Weights of a small GPT-style language model, trained from scratch on English Wikipedia.
Size: 8 layers, width 320, 5 heads of 64, MLP 1152 GELU, vocabulary 3395.
Architecture: LayerNorm before each block, no biases in attention or MLP, tied embeddings.
Training: a variant of SOAP for these matrices, 2860 steps.
Each number is 50 + 12 x the weight over its row's rms, rounded and kept within 0 to 99. Layers, rows and columns count from 0. The size before them is the row's rms in percent of the matrix's.

# layer 3 MLP down (transposed), 1152x320, rms 0.119, rows 448-502, columns 128-191
095:51 63 31 63 59 63 70 52 59 48 46 46 40 43 50 57 63 61 57 61 25 74 54 34 56 36 39 58 56 56 64 45 47 50 69 56 32 50 49 42 57 35 38 44 38 36 51 62 56 74 59 48 57 70 52 52 59 59 52 47 46 45 36 48
106:55 53 65 56 46 50 55 49 36 63 72 26 58 56 32 37 41 44 45 55 48 32 46 40 52 38 54 65 62 51 60 42 58 51 50 47 55 61 52 38 41 57 48 43 63 65 49 46 43 33 55 56 40 39 55 54 51 69 61 74 68 57 16 63
094:57 66 29 49 52 56 63 58 41 52 52 64 52 40 36 40 47 70 51 61 34 42 40 41 22 58 45 47 59 67 41 33 40 52 56 64 51 43 47 71 53 55 46 40 64 57 55 47 59 50 40 06 66 46 61 30 43 38 27 50 53 32 31 68
099:59 52 52 67 47 64 64 52 49 55 39 49 38 31 54 42 44 83 40 41 41 25 69 55 53 41 72 53 41 51 52 60 60 40 54 32 49 38 47 50 60 52 48 39 71 38 66 58 76 69 74 32 57 51 33 49 25 68 49 53 40 47 35 61
080:47 40 56 52 22 50 49 56 41 40 45 50 43 44 68 66 43 71 53 53 62 65 50 64 60 60 35 43 34 46 70 55 37 54 56 30 24 58 35 33 63 56 71 59 66 71 53 30 48 46 53 63 34 35 55 22 60 57 58 36 74 48 38 70
091:33 74 43 63 50 54 75 48 37 62 57 33 64 53 47 33 27 47 58 44 31 30 50 54 44 28 61 46 63 54 56 31 68 42 41 36 51 40 33 35 67 55 51 47 40 61 47 41 55 41 34 48 44 57 60 58 26 40 69 52 49 34 60 47
097:13 53 58 40 39 45 49 27 48 46 50 45 57 29 66 46 45 45 59 36 46 58 34 49 60 72 28 52 56 68 55 43 47 77 53 41 49 43 44 67 45 34 42 66 42 52 60 42 45 57 60 46 35 36 53 57 44 45 57 47 41 46 45 63
088:38 43 47 55 55 74 32 45 56 46 20 70 27 40 57 57 31 62 54 39 44 35 42 55 60 54 67 67 31 57 55 67 22 28 63 54 41 52 50 45 46 54 46 53 50 50 58 42 37 42 11 55 72 55 33 51 66 51 50 41 63 49 65 32
091:51 58 45 55 48 44 73 48 49 50 51 50 46 54 57 49 62 56 52 49 30 54 52 53 44 56 60 64 56 56 61 48 69 40 62 78 53 33 67 42 41 49 75 44 58 62 52 54 67 37 62 59 65 49 49 79 61 43 67 54 40 45 64 67
094:57 64 52 48 53 42 31 65 41 57 69 42 44 68 47 67 42 61 65 80 33 64 43 54 69 47 62 73 40 55 65 54 64 47 52 43 61 61 43 57 54 43 47 59 41 38 45 48 49 26 55 55 38 57 43 79 73 33 43 40 54 47 35 59
104:60 55 44 70 38 67 48 52 46 42 47 43 53 38 45 38 35 48 51 58 37 34 47 37 51 73 61 60 66 43 52 82 38 62 35 60 29 43 35 55 42 57 53 61 38 41 60 69 54 57 76 20 61 47 50 57 30 43 46 33 35 41 53 35
095:35 73 52 48 62 49 41 62 32 54 43 55 40 41 73 41 50 52 71 42 45 38 61 49 40 47 32 46 32 44 59 38 59 52 35 23 41 50 64 49 71 55 45 45 39 43 41 57 60 55 53 63 40 62 42 75 59 59 62 62 35 33 27 43
102:36 54 45 17 38 33 60 36 80 56 44 37 19 41 58 46 19 51 62 32 49 56 54 62 51 47 68 51 67 46 30 60 66 49 62 67 51 67 54 42 50 28 55 56 53 55 33 58 59 40 36 59 43 58 59 68 51 65 40 52 51 42 53 60
108:43 40 67 44 49 66 75 60 48 46 55 42 60 49 62 60 43 51 61 53 60 45 44 50 65 53 74 43 50 29 54 69 66 53 60 38 25 32 39 28 51 61 49 61 43 61 62 56 58 55 44 38 31 63 62 51 46 51 67 51 50 50 53 51
106:61 57 44 39 62 25 45 59 43 31 51 43 61 42 47 41 46 69 53 42 52 75 59 63 71 56 46 60 44 46 36 60 60 67 48 44 52 36 80 21 38 50 46 47 32 33 57 34 38 48 36 45 43 65 30 58 30 49 64 56 60 63 67 40
105:61 32 53 51 48 39 39 53 33 41 51 63 56 52 40 42 62 67 48 64 38 52 54 52 60 39 49 52 81 51 39 56 52 42 37 16 71 37 62 43 49 54 40 43 50 52 78 48 67 54 70 37 33 41 61 68 45 53 54 44 71 34 46 68
096:49 50 65 73 51 66 54 32 42 68 52 68 58 54 53 85 48 51 34 39 30 60 70 51 51 49 35 38 50 49 49 51 51 56 55 75 64 21 67 61 49 49 39 52 46 28 46 39 52 37 41 48 81 51 32 25 36 47 59 56 42 56 51 46
095:50 67 55 48 36 53 55 57 79 51 39 68 43 44 50 48 58 26 50 41 43 10 31 46 50 51 52 46 56 46 50 56 51 59 47 50 49 41 55 43 60 45 48 46 43 62 62 51 58 46 29 39 47 44 49 56 33 74 51 54 65 48 32 69
098:44 56 20 52 45 65 33 33 56 37 50 45 38 37 44 42 44 45 66 45 60 51 63 41 44 44 68 63 73 47 57 63 41 51 68 38 51 55 49 36 43 38 52 48 64 62 48 37 42 45 40 56 53 51 61 47 59 63 59 32 53 38 76 53
103:33 55 84 39 49 46 58 59 39 27 53 56 40 37 68 53 36 35 68 28 50 62 65 43 61 54 49 57 65 48 62 60 50 60 40 51 42 62 31 50 35 53 32 32 35 30 58 62 61 50 52 49 58 45 62 28 50 49 42 55 47 50 32 47
093:58 41 43 48 56 30 56 61 45 43 71 44 58 62 36 40 68 35 56 51 45 73 51 56 44 46 55 48 95 40 58 59 67 48 41 33 65 66 43 44 39 53 58 52 49 72 48 44 46 36 56 60 48 38 49 43 47 52 55 32 47 53 61 21
099:54 33 44 54 55 76 53 42 47 46 50 37 57 51 55 45 47 68 54 72 59 55 54 34 21 60 42 39 72 45 91 55 64 56 53 55 32 26 36 62 65 48 39 45 53 63 52 28 63 54 61 37 44 28 42 53 49 45 42 40 45 65 44 43
100:43 27 49 54 45 36 67 43 61 72 54 42 58 51 53 34 54 54 55 46 42 59 54 51 53 42 50 57 63 38 47 36 36 62 61 41 35 70 45 37 42 30 32 46 67 64 27 52 40 41 49 49 29 69 35 58 30 55 66 56 59 45 25 65
086:50 60 43 35 24 55 16 42 61 57 49 60 64 47 35 44 48 46 70 54 50 71 35 36 53 45 53 58 37 42 49 60 44 42 50 48 68 55 58 59 28 34 42 34 58 62 25 47 58 55 77 51 46 52 47 49 39 58 44 35 64 43 42 46
110:17 37 40 53 53 36 44 51 42 47 47 66 39 38 66 35 47 59 32 48 55 49 70 43 51 35 59 67 41 38 53 45 51 39 47 49 55 67 54 66 53 37 33 64 41 66 56 31 44 47 70 51 45 43 57 52 30 59 75 51 39 59 30 54
108:57 31 54 63 43 62 59 59 54 40 68 35 42 45 47 50 49 48 56 40 41 44 67 44 40 59 46 35 57 50 41 79 54 77 47 49 51 58 56 46 38 59 45 52 60 73 49 41 75 51 61 54 49 50 33 34 50 53 76 45 61 60 46 56
103:43 40 60 19 66 79 71 56 53 57 87 68 65 57 43 48 25 60 43 41 38 57 63 51 56 49 49 51 54 47 71 56 53 52 59 26 72 57 64 38 48 24 66 47 51 57 51 34 58 63 48 44 40 69 55 38 58 30 64 51 45 38 51 48
099:34 61 51 41 61 45 46 53 49 40 55 42 55 51 54 43 64 70 46 34 21 65 29 37 35 42 55 38 62 53 49 39 24 47 42 45 41 55 53 44 46 35 41 53 55 54 61 52 34 30 63 38 53 58 45 43 29 67 70 40 41 53 45 46
091:41 32 41 31 51 38 40 37 55 37 42 56 41 45 34 60 58 54 51 44 51 54 49 49 48 39 40 41 71 54 40 39 42 66 48 29 45 50 46 55 29 49 51 72 47 73 48 42 58 45 44 50 68 86 62 65 47 42 47 48 58 49 57 51
103:58 52 33 59 50 29 51 56 54 46 57 49 68 37 42 32 75 48 56 68 60 67 32 42 43 41 68 60 50 46 62 63 40 42 40 42 44 46 55 62 45 42 50 28 37 29 43 31 40 46 48 51 59 60 52 68 64 47 56 72 28 52 56 65
103:48 44 39 41 69 41 45 58 44 34 42 66 74 23 33 42 27 60 32 59 72 53 59 65 44 52 47 44 26 41 49 64 47 54 54 62 48 38 19 54 65 42 21 55 57 41 43 64 55 46 42 37 62 57 40 36 49 66 63 51 47 71 51 33
098:27 75 70 50 44 56 40 48 55 45 30 63 59 66 59 53 33 59 48 52 67 19 53 46 41 53 67 47 58 53 56 46 26 48 54 47 72 47 60 48 66 44 38 34 33 64 47 43 65 58 65 40 44 39 27 56 47 37 53 69 36 44 56 51
087:52 62 58 50 60 61 46 45 55 51 38 49 54 54 31 56 79 47 42 28 42 52 61 76 64 48 60 64 62 50 54 41 57 65 75 60 44 56 57 59 44 42 52 44 54 74 60 75 62 50 45 46 22 39 55 39 57 60 43 58 57 37 67 20
090:56 51 69 33 46 46 30 36 27 50 55 44 50 80 59 40 59 57 59 46 32 43 64 71 69 71 59 55 53 47 52 45 73 41 43 76 49 72 47 65 67 63 27 53 39 64 41 44 51 38 41 43 41 51 48 41 48 56 37 55 42 69 34 27
096:23 70 37 39 29 61 56 77 48 55 36 33 34 52 59 50 54 12 62 63 15 47 52 22 48 44 84 44 25 38 49 44 66 23 67 34 63 53 47 49 74 33 65 69 64 51 50 38 50 48 52 51 29 44 40 49 39 49 42 70 51 74 31 38
098:63 79 61 45 52 64 59 40 52 28 69 36 52 49 36 50 45 50 40 50 44 36 55 62 54 53 48 36 44 50 62 70 44 41 24 57 50 48 59 61 15 59 58 43 38 28 52 57 56 51 47 56 39 43 52 60 64 22 63 60 45 61 61 40
090:58 53 37 53 56 38 48 40 54 33 66 48 65 49 51 52 50 62 68 44 62 65 60 59 49 56 51 71 43 44 36 23 64 33 45 52 31 52 44 52 53 44 49 46 37 26 37 56 24 31 85 71 43 39 54 59 65 52 28 32 52 61 65 56
105:64 27 65 49 51 53 58 68 50 32 37 33 58 42 58 75 50 51 41 55 57 58 36 46 65 61 44 39 44 37 46 56 72 55 31 37 49 57 47 42 42 43 69 30 59 40 66 39 45 41 32 62 43 44 44 60 52 31 64 39 48 64 58 56
094:59 35 50 46 26 47 51 37 40 56 69 49 51 48 40 32 54 61 66 60 56 53 40 55 62 36 48 58 20 55 38 72 54 47 39 51 60 36 32 54 37 54 35 52 36 56 31 46 47 55 40 55 61 53 62 60 36 45 45 44 54 58 55 44
091:50 53 59 40 65 70 50 37 55 53 32 43 50 49 78 49 34 44 56 50 46 12 45 48 43 74 34 51 55 54 41 21 40 48 44 73 58 48 44 47 44 53 49 39 59 37 33 56 64 63 65 47 51 49 45 41 45 25 49 43 48 61 48 67
097:48 47 41 73 71 38 40 57 54 62 51 44 78 46 47 48 35 23 52 61 46 36 41 46 25 48 44 46 42 45 51 45 63 59 46 43 66 38 52 50 47 52 55 45 44 58 52 60 55 47 53 66 39 35 27 44 15 40 60 41 49 49 66 41
111:49 38 42 48 68 44 41 53 47 39 52 57 35 44 58 62 47 54 70 57 45 87 42 45 78 27 29 53 34 31 43 45 31 46 38 55 57 51 57 47 41 64 55 49 52 52 32 65 34 53 57 70 40 47 59 49 69 42 25 50 52 70 56 46
092:73 36 38 64 55 39 42 80 39 55 20 39 40 28 47 29 37 46 47 54 56 79 38 38 26 62 69 70 56 42 45 51 52 55 45 37 28 42 39 46 39 49 48 28 71 38 55 49 60 65 59 48 74 57 65 50 37 56 35 46 42 71 65 47
105:68 55 23 51 51 32 49 69 47 39 61 46 35 26 52 22 35 55 57 27 43 62 63 55 59 53 51 46 34 41 55 35 42 46 42 22 41 25 66 40 44 58 43 39 42 24 54 43 51 46 32 41 74 44 29 60 56 42 43 40 37 55 60 60
105:30 45 66 67 54 75 57 54 32 30 49 32 37 55 44 49 26 35 37 51 37 36 59 60 44 70 36 44 34 53 38 29 36 46 40 40 73 44 58 32 42 33 36 39 44 41 80 72 47 59 64 33 63 55 40 51 45 58 50 63 49 49 48 49
109:60 43 52 50 56 53 38 60 62 53 68 61 69 43 52 64 47 46 33 43 66 56 48 38 67 28 35 53 49 67 36 51 56 54 49 50 35 46 69 51 54 38 47 45 55 65 45 67 58 69 43 46 45 60 56 36 52 51 59 63 66 65 43 41
096:38 44 50 50 70 59 49 42 45 56 53 71 50 56 60 42 53 59 44 58 53 64 73 34 20 56 49 44 77 61 54 44 55 54 47 59 51 59 49 58 52 51 85 49 50 65 49 43 61 59 34 55 45 48 64 48 39 64 56 59 74 41 43 67
114:48 59 54 32 60 58 59 31 39 65 49 63 50 66 42 55 28 52 52 24 37 50 44 80 37 71 44 63 38 55 37 69 48 43 62 65 35 48 70 27 68 52 29 31 55 60 46 42 40 55 57 47 59 47 54 46 32 63 53 81 33 75 18 61
101:63 46 41 46 78 25 37 67 63 39 50 62 37 47 56 60 45 49 63 65 74 65 57 57 49 46 48 42 43 57 67 54 36 69 41 62 42 49 58 46 60 48 49 48 43 61 54 53 39 51 39 51 54 32 42 47 67 42 38 31 41 63 34 45
105:40 51 50 62 56 74 36 85 69 50 50 66 59 56 66 30 62 38 51 33 33 29 49 56 51 49 53 40 54 35 38 67 49 63 46 44 63 56 55 48 71 59 49 41 43 64 72 27 43 76 32 62 39 45 52 54 39 71 49 37 63 61 59 72
096:51 58 62 51 39 48 36 66 41 43 42 52 55 28 55 50 69 38 55 66 50 36 68 34 42 53 58 51 29 39 49 75 64 54 44 61 38 59 52 51 37 39 69 51 63 36 72 42 48 50 40 52 68 39 53 39 59 55 84 45 29 33 49 40
116:42 47 50 87 77 33 51 60 73 52 57 46 61 73 57 40 49 32 47 35 72 58 57 38 51 48 50 65 57 52 16 42 52 75 40 37 58 56 47 42 56 23 52 54 37 45 31 35 63 46 47 45 50 68 56 43 48 49 32 72 47 72 65 41
111:35 54 34 45 35 25 37 57 55 41 47 44 43 42 62 54 31 30 51 53 49 44 52 32 39 33 39 49 40 43 52 56 41 44 66 51 63 74 48 39 37 50 51 48 41 39 53 60 31 37 48 44 48 42 35 46 55 75 54 30 65 33 36 50
094:65 43 21 34 50 53 26 38 61 33 38 73 56 56 56 71 62 61 63 55 51 54 45 54 56 48 51 41 48 43 56 61 56 69 48 52 47 55 46 54 36 55 44 30 39 53 65 22 47 67 57 51 57 47 49 61 45 53 40 27 18 44 22 58
095:37 29 38 62 46 33 75 69 34 40 23 51 46 47 39 40 21 52 80 55 31 68 55 47 63 44 64 51 65 61 49 55 52 66 69 60 43 62 48 13 52 54 38 47 53 47 46 47 53 27 57 56 53 36 59 42 65 43 39 55 57 58 56 42
# layer 3 MLP up, 1152x320, rms 0.121, rows 449-502, columns 128-191
096:39 47 50 72 54 50 47 62 55 31 36 46 51 57 50 56 72 36 64 46 38 51 39 51 45 80 43 55 61 52 38 33 77 26 60 59 63 45 44 75 61 38 46 57 54 64 42 50 43 43 59 43 69 56 56 39 51 52 60 60 37 53 53 56
097:28 46 35 36 62 56 51 68 49 51 45 47 55 55 63 51 71 44 53 53 54 53 52 69 30 32 68 45 53 46 37 51 67 67 88 48 54 58 62 53 38 63 48 51 52 56 42 34 63 54 43 59 49 51 60 39 48 52 33 64 35 59 71 16
096:36 49 58 58 57 50 45 60 49 42 42 40 65 50 26 43 65 56 49 48 43 53 67 30 40 34 52 39 70 48 53 35 38 56 49 58 50 64 68 32 40 46 55 63 49 65 31 43 46 45 58 51 62 40 55 41 62 54 33 53 71 49 57 58
105:40 59 52 55 52 15 59 57 54 74 39 37 42 47 64 40 67 46 58 32 71 28 56 42 39 41 32 47 80 52 51 58 67 62 42 51 68 46 37 56 30 38 32 69 63 24 32 66 50 57 55 61 78 58 56 56 48 34 43 48 35 43 58 38
095:54 40 40 41 45 44 19 52 47 35 34 66 57 54 45 58 48 60 59 59 54 61 39 43 47 53 29 61 37 46 57 54 38 53 60 70 36 10 64 35 49 49 60 55 45 49 52 53 45 57 41 53 52 45 31 38 63 59 43 56 40 58 68 55
097:76 43 58 29 49 52 43 77 40 51 48 53 33 55 58 30 24 53 33 47 70 40 52 59 35 51 54 32 59 32 47 64 34 46 58 47 56 45 58 36 53 43 54 39 54 59 40 35 44 35 59 69 63 39 57 65 42 54 59 39 38 45 30 35
098:53 46 43 54 53 51 42 42 47 60 58 67 60 56 44 54 42 50 41 53 30 52 33 48 37 66 29 40 63 39 38 43 47 66 37 50 40 64 33 61 47 31 67 50 67 46 48 40 40 25 42 53 28 58 73 46 51 51 66 66 38 33 61 53
095:54 41 40 69 42 51 40 27 63 33 55 45 45 47 56 56 49 37 56 49 42 45 10 46 47 45 56 32 48 51 49 41 27 19 44 50 85 58 42 70 45 43 42 56 52 35 63 54 30 69 46 66 53 74 70 41 62 38 41 52 54 48 49 48
099:43 55 57 57 53 63 60 41 68 56 57 59 42 34 55 56 51 56 46 51 46 50 58 58 54 64 44 48 43 51 33 59 27 54 60 76 52 52 53 49 60 42 31 57 38 32 53 47 54 60 49 70 49 64 51 34 48 12 67 69 62 22 32 53
108:39 29 48 60 70 42 37 56 59 50 29 58 60 59 63 60 36 49 40 57 82 39 36 51 47 56 56 24 48 34 40 61 65 39 44 54 58 45 38 62 59 55 37 57 45 45 45 36 39 55 34 46 49 70 55 49 55 22 53 25 38 49 63 43
091:33 60 37 60 26 60 70 48 63 51 55 50 77 58 48 42 60 49 56 42 68 75 45 39 55 47 46 52 34 37 46 25 46 43 40 62 57 34 53 53 51 50 71 71 52 41 65 53 33 61 65 39 39 30 50 42 39 51 47 74 57 27 60 44
102:39 50 27 43 40 60 55 55 65 47 59 30 55 42 40 64 59 20 50 52 43 64 66 46 47 63 46 63 55 34 36 63 44 62 43 47 79 58 46 54 35 58 57 49 55 45 49 59 52 49 67 36 66 63 62 38 41 43 50 58 74 35 54 58
105:55 39 53 73 56 56 58 71 33 48 29 58 30 68 41 50 68 61 56 62 64 47 32 32 46 54 29 60 51 46 45 35 40 38 56 67 52 55 37 51 44 63 41 53 50 46 31 66 54 25 42 47 50 40 24 61 45 43 42 50 39 39 46 38
098:18 54 36 59 58 43 53 51 53 68 55 58 31 36 51 69 33 55 69 39 40 61 53 64 54 61 56 55 69 56 57 34 38 47 55 52 33 29 52 42 49 46 41 52 36 47 65 61 58 62 46 51 64 57 43 55 55 48 63 62 40 43 55 34
099:61 62 36 48 67 11 55 46 37 44 60 49 39 37 63 58 38 52 36 59 82 63 42 55 51 31 43 57 35 49 47 45 61 60 61 52 49 56 28 60 49 50 36 43 37 25 21 66 49 45 42 52 64 55 52 45 46 37 65 60 68 60 91 61
098:60 42 51 40 52 53 27 51 61 64 43 37 45 52 64 64 81 58 57 63 66 28 44 44 56 40 64 78 45 34 46 63 59 24 38 54 60 70 27 56 23 65 48 55 60 52 37 43 54 53 58 49 63 37 66 68 64 30 50 67 53 47 57 53
094:47 33 57 41 50 52 62 39 40 67 32 39 52 47 56 39 35 73 47 70 56 58 72 28 55 34 37 60 58 51 42 63 51 38 59 60 64 50 46 46 48 50 70 49 29 53 45 56 49 43 64 32 44 47 33 51 66 51 38 60 35 58 50 46
096:41 45 55 32 65 53 55 73 59 47 57 28 48 51 42 61 49 67 31 44 34 51 62 57 44 30 27 54 71 61 50 55 59 45 42 63 27 58 51 62 43 55 57 52 42 55 57 32 43 39 48 55 57 57 54 35 22 62 55 56 50 32 46 56
099:60 63 54 60 42 47 71 43 55 61 47 52 30 59 34 34 55 73 57 57 68 38 48 67 43 27 41 58 54 88 73 39 43 26 51 41 47 39 43 62 47 24 52 56 53 71 50 49 33 55 55 53 55 45 59 37 51 35 53 47 57 45 73 56
101:30 34 50 77 42 46 59 36 62 33 48 34 49 29 60 52 54 56 39 29 50 50 68 61 40 57 50 57 35 59 43 45 47 36 30 57 59 59 61 41 39 64 44 32 40 43 48 37 39 39 52 71 28 47 46 39 48 69 61 55 44 35 50 65
111:52 58 49 40 57 43 63 48 44 58 50 59 52 44 57 53 63 30 57 43 55 40 53 36 63 53 58 29 46 54 53 52 42 43 50 24 53 53 45 46 58 67 45 55 42 51 46 62 56 48 41 52 51 56 41 59 46 58 73 40 57 59 36 44
103:39 66 51 59 54 27 38 60 50 48 46 68 62 47 38 34 56 53 61 47 63 28 59 59 51 42 49 47 36 76 63 38 57 44 41 41 27 52 57 53 62 43 48 49 62 76 47 50 74 32 47 39 56 36 35 72 47 61 48 50 43 24 58 66
094:44 47 53 61 57 76 50 58 48 25 32 51 45 81 67 51 53 56 48 30 65 50 57 55 49 48 44 57 67 60 46 33 47 50 44 50 35 40 56 38 73 63 51 54 30 56 46 60 20 63 58 51 55 55 55 58 53 30 38 60 41 65 48 63
107:29 67 54 54 55 45 46 41 46 38 65 43 29 69 53 68 42 68 61 65 56 45 57 31 50 36 50 49 57 46 40 49 37 42 40 50 44 57 23 80 49 30 38 39 34 56 45 35 42 39 43 57 45 49 43 69 43 51 44 63 50 60 44 53
100:60 55 28 38 43 51 53 60 50 55 78 66 52 68 60 56 75 73 41 45 49 70 59 57 37 50 09 37 39 50 67 63 59 37 73 49 34 35 42 44 49 62 45 68 56 38 36 65 39 49 26 71 60 56 60 68 50 53 52 60 64 49 52 20
099:36 46 66 49 78 33 42 51 65 37 55 48 48 50 50 61 77 55 55 64 58 66 46 57 30 67 70 39 53 48 38 47 60 48 47 61 63 40 19 40 56 42 43 69 56 61 31 45 60 38 49 35 63 51 48 50 53 49 46 55 52 32 59 46
096:46 58 63 39 37 37 44 27 61 38 47 68 36 51 52 57 49 51 31 48 41 34 63 57 52 44 59 40 37 44 36 59 56 60 52 55 61 57 48 56 58 60 61 52 54 52 46 46 41 59 32 57 50 38 51 40 51 43 54 39 60 47 36 65
096:70 57 42 41 23 58 61 66 55 72 62 42 55 64 36 48 28 67 34 47 45 57 39 55 49 53 61 50 62 38 53 55 49 39 57 58 50 40 32 53 41 64 46 36 49 45 32 59 48 72 62 47 30 51 40 58 27 64 40 67 62 59 39 50
104:52 45 74 62 49 52 39 50 45 56 38 58 48 71 33 39 58 33 28 56 28 57 53 41 50 73 43 62 53 58 41 56 54 45 57 55 52 62 49 58 27 58 45 33 51 48 24 49 71 72 38 47 56 43 68 37 77 42 53 20 46 57 50 34
105:62 60 48 63 32 51 44 61 52 57 58 70 62 49 53 38 51 47 40 38 52 55 48 42 66 27 64 30 65 57 55 41 67 50 55 52 60 50 71 56 69 45 70 57 52 50 50 43 44 64 52 56 57 62 49 53 54 50 66 53 55 63 63 66
101:59 33 78 40 43 43 79 40 46 78 49 60 45 47 73 57 48 46 71 74 35 44 47 69 36 48 49 35 56 43 63 66 51 66 34 63 33 56 64 56 33 39 47 65 50 52 56 36 44 55 64 58 54 63 60 22 60 47 61 43 69 51 63 41
093:49 43 33 59 59 62 49 50 52 51 47 42 30 36 45 49 35 67 44 73 63 62 69 47 32 40 31 12 41 57 47 46 60 49 45 74 49 42 43 51 30 44 55 40 50 56 47 50 43 54 37 40 43 48 48 53 25 30 49 23 50 66 30 59
096:55 56 23 73 45 50 48 42 61 51 68 65 35 25 45 39 36 41 64 33 52 57 47 52 33 62 54 43 29 50 40 58 56 76 48 43 47 41 47 30 48 50 72 61 42 56 37 45 36 52 48 25 57 66 40 70 46 57 47 45 60 39 46 52
100:65 61 43 28 71 35 43 40 60 50 62 37 33 24 54 54 71 30 62 65 37 48 47 54 60 60 61 59 58 51 55 37 46 51 46 30 25 30 65 53 53 47 27 55 51 59 49 21 57 52 63 33 44 49 43 48 54 67 60 35 41 66 51 55
105:55 40 45 46 55 59 40 51 31 66 19 75 53 48 60 39 45 47 40 71 76 40 49 48 36 61 48 41 48 64 48 57 67 44 41 70 37 70 30 56 58 47 49 65 56 67 26 55 54 66 41 37 27 35 37 56 51 35 61 44 45 61 45 35
096:42 54 41 48 51 54 66 51 44 53 55 43 43 60 60 58 58 69 64 36 49 34 50 36 41 45 45 29 67 45 63 59 41 69 60 55 31 63 49 43 50 48 41 66 71 67 38 67 44 61 42 33 60 64 50 26 24 52 51 72 62 24 48 39
105:72 70 62 47 45 52 45 52 54 28 53 54 46 38 48 63 79 54 29 29 61 41 46 57 38 55 49 66 58 57 32 54 49 49 54 63 59 63 67 47 36 67 30 68 47 76 38 38 40 49 42 56 49 42 65 53 49 70 38 51 53 30 52 36
103:42 39 38 38 74 49 64 44 61 89 35 53 51 50 49 55 54 48 48 53 57 60 45 49 61 44 46 33 57 62 57 26 67 38 53 59 55 64 54 52 56 52 46 69 57 33 39 36 48 37 53 46 69 50 49 32 49 40 53 50 40 54 61 51
089:56 41 40 56 49 53 47 68 67 54 54 58 53 60 44 57 50 54 44 39 54 62 67 56 87 52 65 81 32 27 55 53 59 54 56 65 50 54 63 44 51 73 42 52 72 59 48 33 56 30 49 48 60 57 56 38 70 62 54 64 49 28 61 59
095:61 62 39 33 32 53 58 48 39 48 71 54 36 35 41 67 57 68 46 51 54 45 69 85 37 74 57 48 63 54 53 62 38 25 43 65 43 52 45 57 64 59 69 60 58 29 51 24 47 44 45 50 51 56 78 51 53 57 34 42 43 36 53 54
113:51 43 55 43 56 49 60 34 44 38 35 58 47 44 44 44 42 57 68 39 38 44 51 60 46 46 44 34 52 38 46 34 48 43 62 71 65 42 45 36 73 49 62 37 51 58 58 74 17 71 55 46 32 52 44 50 70 40 50 54 25 51 51 68
090:40 49 50 47 50 54 40 53 79 57 58 69 18 50 43 44 42 58 55 51 45 65 63 54 78 39 49 52 52 38 59 32 71 49 28 52 61 29 51 76 48 39 42 52 50 60 49 58 67 26 53 45 46 50 40 45 32 43 64 55 60 59 27 26
104:53 50 47 43 54 50 60 55 61 57 38 80 40 65 44 53 55 48 39 75 56 45 57 84 49 58 52 45 67 58 52 48 64 57 72 48 60 50 61 59 73 39 50 42 45 59 72 53 50 52 27 57 51 66 41 58 43 42 46 50 36 38 27 68
102:27 49 37 56 51 28 61 47 68 30 55 30 39 37 42 40 47 33 55 72 49 42 54 46 51 46 47 42 62 56 53 47 42 48 59 40 65 62 40 36 49 37 30 48 54 39 61 21 52 43 49 70 46 53 45 67 47 67 51 43 57 24 51 56
099:68 30 30 77 57 32 57 51 33 49 48 58 60 51 55 52 57 62 47 55 68 53 33 59 52 59 51 39 76 62 55 38 21 49 61 45 57 27 64 71 60 43 41 65 56 47 37 25 41 52 39 49 54 52 24 80 45 46 55 32 41 37 58 41
102:59 42 53 64 41 39 36 52 20 61 36 43 40 29 47 68 67 36 58 39 53 37 49 62 61 43 42 37 43 47 43 69 46 93 44 33 23 55 49 49 58 44 45 41 45 57 39 53 48 71 50 48 61 65 43 46 57 50 53 37 57 62 70 57
106:68 42 68 57 45 52 58 47 50 44 67 70 45 39 37 42 20 53 43 57 34 40 59 42 64 42 63 45 59 50 59 47 44 63 69 31 51 66 39 69 52 55 63 46 51 60 58 50 39 70 57 38 54 30 49 36 37 69 45 30 44 22 42 69
101:58 76 40 45 31 42 54 35 25 60 43 58 55 47 61 57 51 57 38 41 27 43 41 34 30 52 53 56 63 50 32 51 54 37 37 38 50 68 56 56 37 68 62 38 67 42 32 48 85 39 65 44 41 60 57 41 42 44 36 66 65 34 40 42
103:52 67 41 37 54 62 45 74 58 59 58 56 59 54 30 59 64 65 47 48 34 53 62 50 38 56 42 91 67 55 51 51 41 67 61 50 40 29 39 48 56 51 35 66 44 56 61 33 63 24 55 48 66 74 44 36 55 45 59 62 44 68 52 59
099:43 47 53 40 67 54 56 60 38 47 36 56 62 72 59 54 41 32 60 42 22 55 37 58 35 54 54 63 41 50 45 72 43 46 42 33 60 73 39 51 40 48 46 26 43 19 50 50 43 46 21 34 48 57 40 71 52 33 59 33 47 49 40 44
106:22 51 56 70 63 38 45 63 59 63 49 42 47 49 52 48 43 39 38 35 47 34 46 62 52 63 57 56 64 44 52 49 61 66 38 63 72 39 55 28 62 46 38 38 52 32 58 59 52 46 49 37 64 63 43 39 47 65 37 49 42 64 51 53
102:47 50 48 67 61 56 76 59 33 68 62 73 34 53 71 59 41 39 52 42 67 53 53 44 48 49 37 71 68 43 51 61 64 45 60 52 36 28 37 62 60 48 54 60 57 48 60 63 58 69 40 56 34 77 67 34 49 32 37 40 46 50 55 46
097:30 51 58 58 44 43 41 72 25 68 63 34 52 30 49 56 28 31 39 53 58 40 36 39 50 84 51 60 69 43 51 52 46 50 24 80 50 48 65 48 25 55 61 44 57 49 25 69 55 49 53 48 46 55 59 64 26 45 46 66 47 33 50 58
100:38 77 62 57 53 54 52 56 62 46 64 48 44 34 50 62 71 54 33 59 72 49 47 58 43 59 32 40 43 33 31 32 34 25 76 44 66 65 56 61 57 62 29 47 58 46 69 50 49 58 46 57 48 45 25 48 33 39 48 59 63 41 58 38